python train.py --num_hidden_layers=14 --hidden_size=384 --num_attention_heads=9 --num_key_value_heads=9 --head_dim=64 --intermediate_size=1536 --vocab_size=8192 --hidden_act="squared_relu" --norm="rmsnorm" --norm_place="pre" --norm_eps=1e-05 --positions="rope" --rope_theta=10000.0 --rope_fraction=0.75 --qk_norm=true --attn_scale=0.152 --bias="none" --tie_word_embeddings=false --parallel_block=false --extras=["capped logits"] --init="trunc" --init_std_qkv=0.0255 --init_std_o=0.00484 --init_std_up=0.0255 --init_std_down=0.00484 --optimizer="soap_variant" --learning_rate=0.00417 --beta1=0.95 --beta2=0.99 --weight_decay=0.093 --lr_head=0.00669 --max_grad_norm=1.0 --warmup_steps=61 --schedule="wsd" --decay_fraction=0.747 --decay_shape="linear" --final_lr_fraction=0.1 --batch_tokens=65536 --max_seq_len=1024 --doc_mask=false --train_tokens=349800000 --max_steps=5338 --dataset="wikipedia_en"
Each number is 128 + 24 x the weight over its row's rms, rounded and kept within 0 to 255. Layers, rows and columns count from 0. Numbers have three digits each. The size before them is the row's rms in percent of the matrix's.

# up: layer 4 MLP up, 1536x384, rms 0.128, rows 886-892, columns 0-191
# down: layer 4 MLP down (transposed), 1536x384, rms 0.126, rows 886-892, columns 0-191
up886 115:138049077132094098118144106120098101110135120137157106112135170090130098109142144150135131176094103134118122124137120144123123126125144128151107128095096174109177108168145126147115121132175154154175126153125116113142143136118120169142099109112070125146144110162106099123114103142121110175187140165102141095120104094105080144127122134145092126109131153171142146141143127149165101086114138102165168098122153119103169095159137132072129110093157133128097114096120139134133128159138128138180120130126109158147163126181127136173149090129124120143128121119084144115108135145056146145
down886 113:139086142174113121138137175181118100132161154105102121107117118148157114156087109115111120119137134103091145129130142144143123105139101137133106085135123078099123146135113136157137157142149117125138130136141127117076134147123129144111134082090140099108195161130140133156093113125177167107146112141115129141089133155091132145098091124126086103096153124119106175107106170129116118113133139105128090101110160136101159143106149081156114113142116152151147111160158101073118139089129133142142119082131105135143104109101144156134078142146110136147124131147122094156078092154140146154
up887 055:122133089119149158111163108120137100127168130100109130142126121138076083135125086162117122140154153151121126098119116138147129111123182148174102139137120160123165133106138156152129136115121091117126107116126135129186099112188093118125132135122140136125107155109160143123112133145114163185152092122163170142119079088159106159129104114152159083122124164137121130088084050153117130149084117133099140134090159150151131150145126128119131072100137154137095149136140111147151154129139107136121098124096144147104138122101117128139112096177097142119134122117100093120080107080130131101
down887 076:120163094123119125162126150127138129116137168146130134140140104163164116132143131118103127103080107135145154173144118146155118128146060087095149158134155093103108115167139115151135161175148123152099098123143131136099117107112110161189126150130115133138124130192162119132133137135127126106129168165170160156157140159099098096147119187133154136146128131117096160141171162079143146131135105115116121104122111117126112149127130133160090136116159146093114112170128124139132172165132134064095124110114093147132144108108118174169097074120133159111144129095120157133117071122144146144
up888 103:150135126181120162148125134131160115144106181170099151114110127128094124125155131106169141157062118142101117130139116129168136075107174160121174115153130079092091098164109130113133137136107139124094143177121104122131128174151168093143117113099139125096119117169110131120158108152080100094102158088126136146139112161111095145148144138081113149116131087154128142117086133138140142093151122080113126136084116144127144120125119160154114155113113146161157144109120116107164159096171142136123116142120099128152085171128096055092170146120124179156142163123143136160141136132117128111
down888 098:159089133121133132115108138094111104105133160119112114095116077133109168112125119116158147164135115154163100103102140145124157128112163138135096115149135119089148089106169144135114126173144151146108152118144168199115127088165107147128128134134113122127130159168166152088157108141136154097165134131124128137148134139111154151129157118143161129143137134114132137092106122110144081119091140109138145112126089118142139114079111134106127123149135157145108137142111124114122126129155153140149135127143107166086095099117153135129093140108154122100130099161115110109105096155137128146
up889 110:078122112137090088153118125105127134099128151142117135128128116131104109097123080113108153140112143101111107125103139153140156111133109117105149119143135110155150176119145128112182158122134117113133145122131112144122092049123153136067107136135132129107100073132175149095115158137101120112179113115134092161127123109165093113118158124149097147124093062127122094137163114121135149145138111134109111134124122123167110154128123116120158135168155168134104131147109117162134166117131106095123107109114121099177139101117119141135135154107094115155136113166100094114187145080138164114
down889 116:134142082105172152106144088147101170145134108113162139155093159129084175133160112191098122130147145110077151129132097141118109135126128097100158112156132075124133160116153125113120106136120112154126111124118134119077139110178143107145142117122104142109116157147158119165135075093200119072143148125105147147102133087135126117140151167114112094110089118131107131098116166170141096130159111087140134149151147130111147122167132153166139149124114125068105145168056175114153121120140114105115163134105149122131133138159114119146144147108125074183092128130119137097145153125142121106
up890 125:153108091100135132121133105140179132170148125129136134120115118170104103136162101120125156095180113117168152103144141138117137146102133176119144147079108149123111172110118136140146140134106090151120179129153100134093123137110132162134133127159157162119099118157105160076115135100083100144135140163121161114105102072145078114117093110147130154092122143093149121135138112097121129192153148160114120129108082111131113139142131110114142101157155154143130162112163154116125131078083211065139097129138080138107064152121068085136092119142149079115147112122109148118122120139175130120
down890 124:142168109158127130117079144156111166142176119114128152181138139148141169124095080114142113159096132113136138182150111093110171096128143119105116129131153137122127146130127151115060106147087137153165141165134126124144118117102137117134099098130168168126110149132124172150114135135129139161150156169107102119130137146137109087129048153102176148141124110152143111094120122075125096141137130145158145151133138144124141138156141137161181122128137127145114150180158119138124141107145154150120102093127134145125098136115120130115141108136148120126106079175131168124124089115140082140
up891 116:126117118112094151105146098125143145144129141114136144123139132095163135115194136096171163133147107119166166123112153143133127149143099087124135115073105153124122117142116129089115095121106116101143139166095103114134154177116141147131122126130123121094118138138075145135079138093079164108156169059183127145179156150111125080123117149127114147125160125102122158097096146168144160068188127159126155126186106138133136146125100155155137107164159129119107163119138108097119110121093125113134117120109118136141138121119145139112093108121143144128124108079140148113095108108127122134
down891 111:136144115128127123135137136117097153125108160124110112134140113111108111148119126113106195156097166133139103161165146133214129152180130122128114094163159132082143087137134137142138153118110167149119118099148150125123108162122125124150110129117081143111109103082099119120138103122151134142117120120133115132101160122147179130117062102136102130158116152131117157131143150109155123160122095087155149113107111122131094127097165120085119140166145154152103143146145133115112149149131138124113104112135134154094150114152113125168076175102109146138099127121123130118144140156130181125
up892 033:186083127098094086125164140098126088133178092131137104135111137079141150151165114132126138133110149147144135091115099126119116096144167137125123110165138130094122128128132144159137093143153176161127068140120122151144143112108147153109084154130127124120082101142147183139106125107064112119130123125148114111157135128125150149162098181147141163132137098138131165089132122130110115120147104116150078136114164140116122089140156113139110145171151142183128125081107124118094139147108125107125120109109138107164116151132151125158119106115118165146122101149152175140098142123169139177
down892 030:082160154082121160132138123147150167156139133158116113134151130152093111091098098108119121177176116142128129112163127129151103061137104120111140083156155164097132117144124112124151131132152125111138115103111143076101118178135129122151127158136105105076142154152115149121117113157131101106144112139147105103144153163165148128184168133113139118139145116112132138151100122137111093093120138101138171131117104151120071122131131115115110092127156127097112128112138183125094145129134171112156160137131124091127142134140122120109165118147109115116104190126149153139123141126127174104